config = dict(
    d_model=192,
    n_head=4,
    vocab_size=4096,
    norm='rmsnorm',
    positions='rope',
    tie_embeddings=False,
    init_std_qkv=0.063,
    init_std_o=0.0,
    init_std_up=0.063,
    lr=0.014,
    warmup_steps=200,
    schedule='wsd',
    decay_fraction=0.617,
    seq_len=2048,
    train_tokens=295600000,
)
Each number is 128 + 24 x the weight over the matrix's rms, rounded and kept within 0 to 255. Layers, rows and columns count from 0. Numbers have three digits each.

# gate: layer 6 MLP gate, 512x192, rms 0.462, rows 392-402, columns 0-191
# up: layer 6 MLP up, 512x192, rms 0.505, rows 392-402, columns 0-191
# down: layer 6 MLP down (transposed), 512x192, rms 0.29, rows 392-402, columns 0-191
gate392:147105144099094154096112131116138179117141106137123129117112122117077175130135148190120076139163162097175132124108166127155142108138120130104135141130091115153132188105082098122125133130158157146137160115116137139121136130135135081140143138153121151149121139155123121113129175103114164159144115107120119159084131116149136117115167166167105153101133181138078097132140126170111103102115135165139118107153090123129144140170148128119180163143151143131139186080150123121132109110142171134125148089141100133137155098141149115120113097103079117157065094121158107088127148148144137107
up392:095095055090095116170130152168106119122121124164107085132131120139168159127132079060106128168179117135103187129111113139128143113156142151092131142142167123148146141129065143159128126098137099099101116135143151132142171137157108111095102071061124115156112139109079169142123070141113125141091110097165131169113132095166130079163128119125131141146128116102183130106129176123138127150094143127107141122164106150114142159139107142106131130112131102089136063128130125110121129145124127149102133124139142088143148124127143147116125108143116149120144116161152143095100153164146129110
down392:062114135124115175090155124092140104158105101137113132116157100124097144167104149075163115123084124167154100118143130151100166105123139164128121143136133120109079129121134121153142136149131139150108108120086108123112065119127126071071099163143128119157124157107125166160132134110076123141121151122099159142105107111106116137148147158185092123096116144076141106118173153096125115150127089096117138127135136166120096114095130126178134152113125095118078111128122141148127186159140140135136128120090120161179127105129126103134089178144103157105136171165105130132188150098136132127
gate393:152148137110147142120132127104164131136103122157159125176182122178098120143116099156108126115108126103113137129119150138138134145103129167140102112141115152123127144151121150174109117147115109154128116158116130121109141109098077099132124134111110148143136148205098148111148144154127148135109158111130096149122152100122136132119130144138114156153101136117135100120116123145105130109155141135138148120103120114146143124116158126100160107113143072118126125110144112138104114106147143116153095139124114135134127130126134107116149141131106115138154124143144124137125154149135151138
up393:114155127112101152140141115109083099122092136159110175112130141130146110143150122147129121099105130126073074126160088163128135122134137150133142169143103136117136148102144130162120105142148126148123152134121175104099140136146149122141139100126085088132137100138144128123124141098162129131069141114083119132163137131153124127113119150163135128153166156137126123111136137090122124123104111150144119118109172118117155135121150127126102089098109120129159121112103147102121091120148096126107129149134118153074150125134105115140115132158119110148143126163093145091144140141131145151
down393:133106161126143108146130121117142135135132099111142138099134120154114141114135158159138107100120130131088117119140131141110106140097148097148117094119144105144134170153100112122112101190130122178131110163137146103132149088119111131149181171139128098127115147173108130125123147165149149093095144119117151140139139092104112117147140154108096139123115173144145113129106135157128130113118131160129124101129150110147141110094098123100151135096120120122118103143151155106106128111109105115161106144105120071104148141141142121103162096165122114136109149136092116121124138133114105163
gate394:194183154161110110097135143079132115109101127132153133129122096152101120144110123157141141118143130120166114136135142120134155125147101092144143076126123131116140145125140128103094089153120139148123147158129114165182119132082150110102102115120107134157129099158095137145136201174128108147176111136120131141134070123135130113140110102107152121160136114119140131134114112102142121138108107146126149140088128117128209128135141166143091124183121136136136099121149167138120117148129146088128144111160124109153171122124153120138136131149129151139184113138151156061133123093152118146
up394:123178144096105110101162103131125137097125096093131142114148145116091114138146127159143118128134122110129099124117125111083136112086152110175138126100156129125112148132145124129080115122099127109120121137112126152136146035131124139098140126140101152149125176121117142125157112090156088124158139110083112088142114097108138104129131159091140113125140128130105131138153132108123155148109146134091186132102195148140153136115173121134130122168129120107159109138162118176127131119147126119105149109153156138113141118128129098115151116110140183102129129068133109119108122118093098095
down394:144116130125129136173125117149095139114146117114091137097169146163108131159137141153136113155120081139139123122150096091144137152129136119100084136124118103147095140161125138147115149138112158129129060153114125132148110135148072206131171098142089112115160115114148101086131121101188097149111189087140152117130158113187156104117171131137124144092173094135146097164100125141153142105152147104133116123139088121145122096135133116115128129119149130129112184121106131131128155144141127129154136125133156077073134125137115077142130132138120147100130133122143106148111157130137082119
gate395:094130135095112121117135123160175123153116137106172091109123088100128124135128159161156120152149081131099135094127122113147145125086150140078140126166131085087093115157159157122121172126134107147179119116109097140095117096104077127153158125122129117117135104122105143171129087084149131152088082106107167123120101131108096144142149152072128159126128165132107144135096126091074151123111130110135077151134110122132143157105148177108083141150147149101130114205129111097112116137099158152086111142134149132105067097142154131125133061107160131120188133148134135115132129124113107152
up395:168135147145116121144102124080137093129117109122166107152152156095117132104083098112140106107107101113111159109087156114161138112110143141137114113115119149081152117129119133134130160182095128148129102149132107135108101123150155139113140171103151125152143125121059128119096148081150089154173107135139093113106173196158165120109129173113163097163144105157106098143129134118130098112155122133070147120167131119094128105131144110119196118126087129147188111144087132127141142110104153138155148145181136134146109122184163110097136139153110111154121132140086048125092122164127123115
down395:169117140157178123132105144129133128151135164128131167121120092160130133117114161127115125127127143091093082130098084124127104120114122136133111096130128109128182124120130153143146135110132090114129158077168123141122105095179135136110125125107086177116133101158104124124093098142131150105107117122120118148116110149158091156132141125146086168169154116111135162106074105117151148115197096088148105154095112135120136151122134104167144133125124127162138099147097163127129184082130111118103175096103144132142112152112139145123141156116138105091062105107113090084146148144157121169
gate396:135092155136101134122150095116112114123159140139131150089108122147120120143130160152129112106122131119101124134115109118137136090102122104111109179134147106153104125105152110127113133113177132132117153100170146091118125137145125121115126104132113088143112114148121116130121121119127131115108126132102124096132131135099093114120116105108159157110125122136131107156132141140128089097120146125122171113114136126173109112116135121151127129119123116147135156133100125116113143128117163109124180143175164136160110128128149104107140114113119116143153123121124127109102115136140142092
up396:116126121161151129122133120126151109126101107131152115142115143124151127114104110109133136131133143141107140147159126124104109133128121121146148147117139125139118120101115128113112135133117123159128126125110115157102134112114138138117145127113152155145135118074148151099119090136144101125143133138140129118127131113136153140121174124155104131115129141116148128096092116110181143117117118156116078148130143135110120131132100147122136170107111110113129110120134109088103136134152102121112162136105131147088102140143096147122130141147137137126129122117117123138119144110121099126
down396:109167138121148114132106126173145116139096108134143128110118131128114145117138136134162134137129133101095127138111121128144140119108193122154149111111104149136121156149129124123168147122120112162140130126132121125142094092110142097126162156131118116123121140184107133109114138147112156144155139139145115116139110093129111155113125134128138177123096116141112146129099153141134158147141131129109106119160132141126088163106162110118094135131134137155123137115131131138111118138124105161146118154111126110140123124156151145169134102119111149134109110150131132120124146127127123112
gate397:114167134154114100127107124100131150133150186141094118158109122136137132134141119144154134087165113085140097081097176147141112096064134141130124149147110146120093123145106137137107095137135125135124132169138150122078129077122136121104107114143106146094124127126173127127130093133126091147165097139120106102133133127136101153126131129131174158159130040152136073093162134109144116098155143134111083097118147071098123126159114089135137113128137132134150084129152103143079149155100115126124137102138077131104119093132118130097103121167097126089154118127161147092133149122116135140
up397:137142141150103132095120154170135147132177131147152122124181136136120170166118139094163155086132102142090134151113130108133117128130153138163194132141079157118147104141112123103115122115161113151115172171134128120077126184101122154091118135121140144120143072102146127136073179138126115128143142113146120103182165108112146132126088167142127094089136128148154114122139120122113127100116132114086144135120119074117122118135152118120141048085165139160118116168165150147080140126127125171091145143123106124149121129151081157150123098095114149075124141097095117103129134157130135122
down397:148126122173115144115049119127126140181167111121133113126142107146122196108120110128128137095127125138131151061141123140081120114129137160133120149145112119105081092140145122118104105155132149094087124135169136133109157150143166118106161154177083131161153136137113112092131134145181152119127129139106145087070146132141140109121091134157092120107144110090085103102158138137143165158106115157123134144092109105140134102078124133163149155120143116117084137102150145116112141143105121146119164152095129131097131108150117160149122139161091184102137133093161128119133159159136181170
gate398:105105137069127138114102105105165119143092082117083162088123159102142157161160172163106142139102118150142135149182119102161168096077131079189123131182126118150087071129119133113180149092140122135098106142094131122094127138116079151122133122078138161067116119193087107101151167160136062118173104107116120144146106154144152110138124130166094100134110108086110152122091108131128098129124139149131118126138113178122136173143150120115227125124133155108142147093145147117069105174167173169137120156072088170099130141081101152088122125170165100136123133120117154103118127110090100115
up398:125129129142105166077143110126138125128104114125147131113153144140143161168160148116107146121149141148123148159105106150190134165139131167120175128150135108148144177154171099170135113066168168070139151100115079113077123108101155102128145162121062111101124078138120141113139096132158066094113142074091109193103176148064150101089070131083097096062103132104121136142125076123124130113134100154124117087092077141159155153147110154157167132147150153125113129123129077127068117117109122146143151105120134098127130131117131171176117083094091168097128170135107159143165177158108082097
down398:104157194149166107136132123138101117104131120095094114179135067133099133136134115136148139135104120086164089116079115113098105108105099161146146110089136154141135166081086125158110146123109129149134125111117107180113117114137138101133129086092166126131076124130109116139119130157141157148115156149103098128160127143154160147092177127202134134114159146149152127157094145067127114125164066125135119122134148105149135100160092089141107133098155140185120117169111190160147133114085110086141126163109153184168104114091133150190128122149123152077136135148155149089120110141129166171
gate399:131078093106119146167152101115079123131145139128115122160128147160110121150134159156142148101157097199140103109087119129105124116104128115101117139126116108148113122094089089110108157088135130076139144166121119136130129114100152105115153113160110165076117179146131105113122111149091131132113134133142101122107174138094132121092125114120140106116166168108102159145109158092157161129109111120126092136140177113109151136126112116156116172136171149137127128146153126166116127154122141152133098131124120137110137109142114146119148133127108154133113124106137125092113144135103112154
up399:137113133102118114125148135113154113133130114190097128184099106126138140101153148162118128167147097145104139108096152131153124113126111114103153166141135109141094134101118119125130094169110078109126161162096130118147112105088082114160178145117112108112126126147136140102105141135142146117117127120151127136128177109170124106190115123111172134121153121122101081149114140108119162137119116123170118166153088154062171145129116140083119145143143121086120102134127156126139123105126132163127117122152119161125123105129084115133167135162148073094178117094135089076119081153163148130
down399:110118132140132121103137153187140114141129079090116133120074076141077098114143119169147124126138186130162116092118132105118129103102148110113171125119118128120146164131111169120175135119110154139133143109116133109125111105104117139145165158138088109140102103182087159129159137091123163128133126136108154131153107129111164130156145118088108154152145122134130143156142082125117089145183150110130118168140164104136165137168107141144130157140112082086133141108160116109162126163103106097118147119145134084096104116144103133169142082104146109139160114135154110135091131124183155134
gate400:150153082149138143141096120107142134123156117136150110157072106092080141141127106147099127112155109114088160132131079149148127132153092164112124127123133120100138118132138131110144099130140141107149111164150120103130153172159133098142160110104129140098147141109136139156146131107129111106098108143107088088122177102049115146153152135132100147168118138085122130099104133145165114142136137133130139143096149136160158117164164129186154173105146096138135130096138136115103115145145132112138142135151074103129099144180178133086112152140134126097149119142164094165151112110090065133
up400:131193098102156132163121116143115156121144102183161103135156152122121123139128131163098091132148137073152115116164180095124142144091127137083142116107123105107122148116122153178146140155146100145139107112070116122116150145142105118138125096137141148083167125128120123117104107113110117136140076139074135141143109124189157188154175120126101131125123119138126115108118132140181113156110139088143147164126096186147113126140142155141119140110087113174112160190072135116125157138109115142077124156104124092138103097066167098131136138115129131140135146176124143162142115165159119154
down400:103122121086146123117071130142129109159118091153162111128096091138152092150147169162120118089135119127104143103126119127116130122118123117132080121182132100092130139105155113103120124111154082102069140093124140133122157120087117089137133127095140147165139117107111118117087140096147091110146124101059131123113120136158130157136111103126106143098116124053124117122194128161110152148075089113117082172140133114134136131135132170134110154119111170074113094150077125125076130149088134095138156134176149148153128108085121152107099093157148126082159152140150096112129156151091099134
gate401:119127151098102118143128117182115150107175168169118111100160114176121120138104127125136189088154136107097112101103127196159121130152148152111125123140103073091162087113159147120202134096149158110160142162121149093181110156115126122148142147160136157130117137144128104091179125116138138107159132153118114143139102183115121121146144136101092090115130113177179161138138099130129130125098138103110121110131144127147093114143157163085104148159130110200164094150145100155139160107081142117115191137092143117125101132158190125113126132122124115099136133136105100153145148075119110089
up401:083131125133119103088121154117120104116110076147156122144094114102114109158103118166143145105137118133123168115132148114105141117135151140094130094172155160134143126106119128151168156156134107100168126131110125140110158117154081143104132136151151134189144153116160119086114081153133148159106112128170145145157138123114094140139100114143147110150107118175090142160098110115113099153150168161148117093139138177110144157142148173156114101127166159159143109101125182117095135098132176111134113131120139152098142154114128166124131106178092140149160160135113163181171130130108166082
down401:096137152153115119169138139097121109136081126098110088117119093136128155151157124101123121143147115098113117118102089158123077143147148153103169143123142095133120120117093118126155156106171129167180131133116128127141126151134119142099127174167113123141106149061107133116096120156138140149153105146125098064113140129107079114185156123133090110118085133140101182106113101121123145138105145154106136128120096149107110118093141143127100081132129128172159090118133131172152133113128105198116169125123149138108118077135153133160123130155105153141143131136133125124091092122113144133
gate402:105097101113086152126104132146106131107138125086113090132173115111105081104135070110104102149082147148124095123104118121122121093146124138108125110139131149143126120143163132130143127116134066160134103144155122148161091127183094093104067189113110132171113147111129101146114135081160128097134093096098144125125078195124107099118108122130135096083152174132128155154087163133110132120144138153171089132082122155105144131161136081102107124134093152115146140138138119114102102137113163075139130081155137098165102118143120073134136123139133140109113118105115131130113113114066105118
up402:120177152116121105167134144127135107113116114136075134148127138131120125142129162104114111124118134120144160118130092166192149109143164127086155153148076120155097098102141103144151083051094122122131126126141133108150126099117091104106117123152142140108140145100156126145099113119117131159106147085102105138105108115103153125127127180103136103134142137137132081120154146146138100097111165126104150131120098108083122150111120160093139097146048146145116118107143116124112146062111097107154124116143143175150131139158148060069144133147127138126127165161096088111133105134095142129
down402:129142155160148109090087137140125115087112137084131172140111128102106131131092134160151071119146074109129131152173140145123121108078177163116144136114094174117095167095152179126155173124143100114120096176159167126081130124134126090104155160111117111126123110108177133120138091098100102114141113096148159151148161095117095110135068128134126172109148123136126132144116108194147168133088124106110127129134167136122175133162132104142122068154139115063158101080164156141120126095139120080151120102121138142125121148121158130139125118136093152152141135101079111136149151107129124062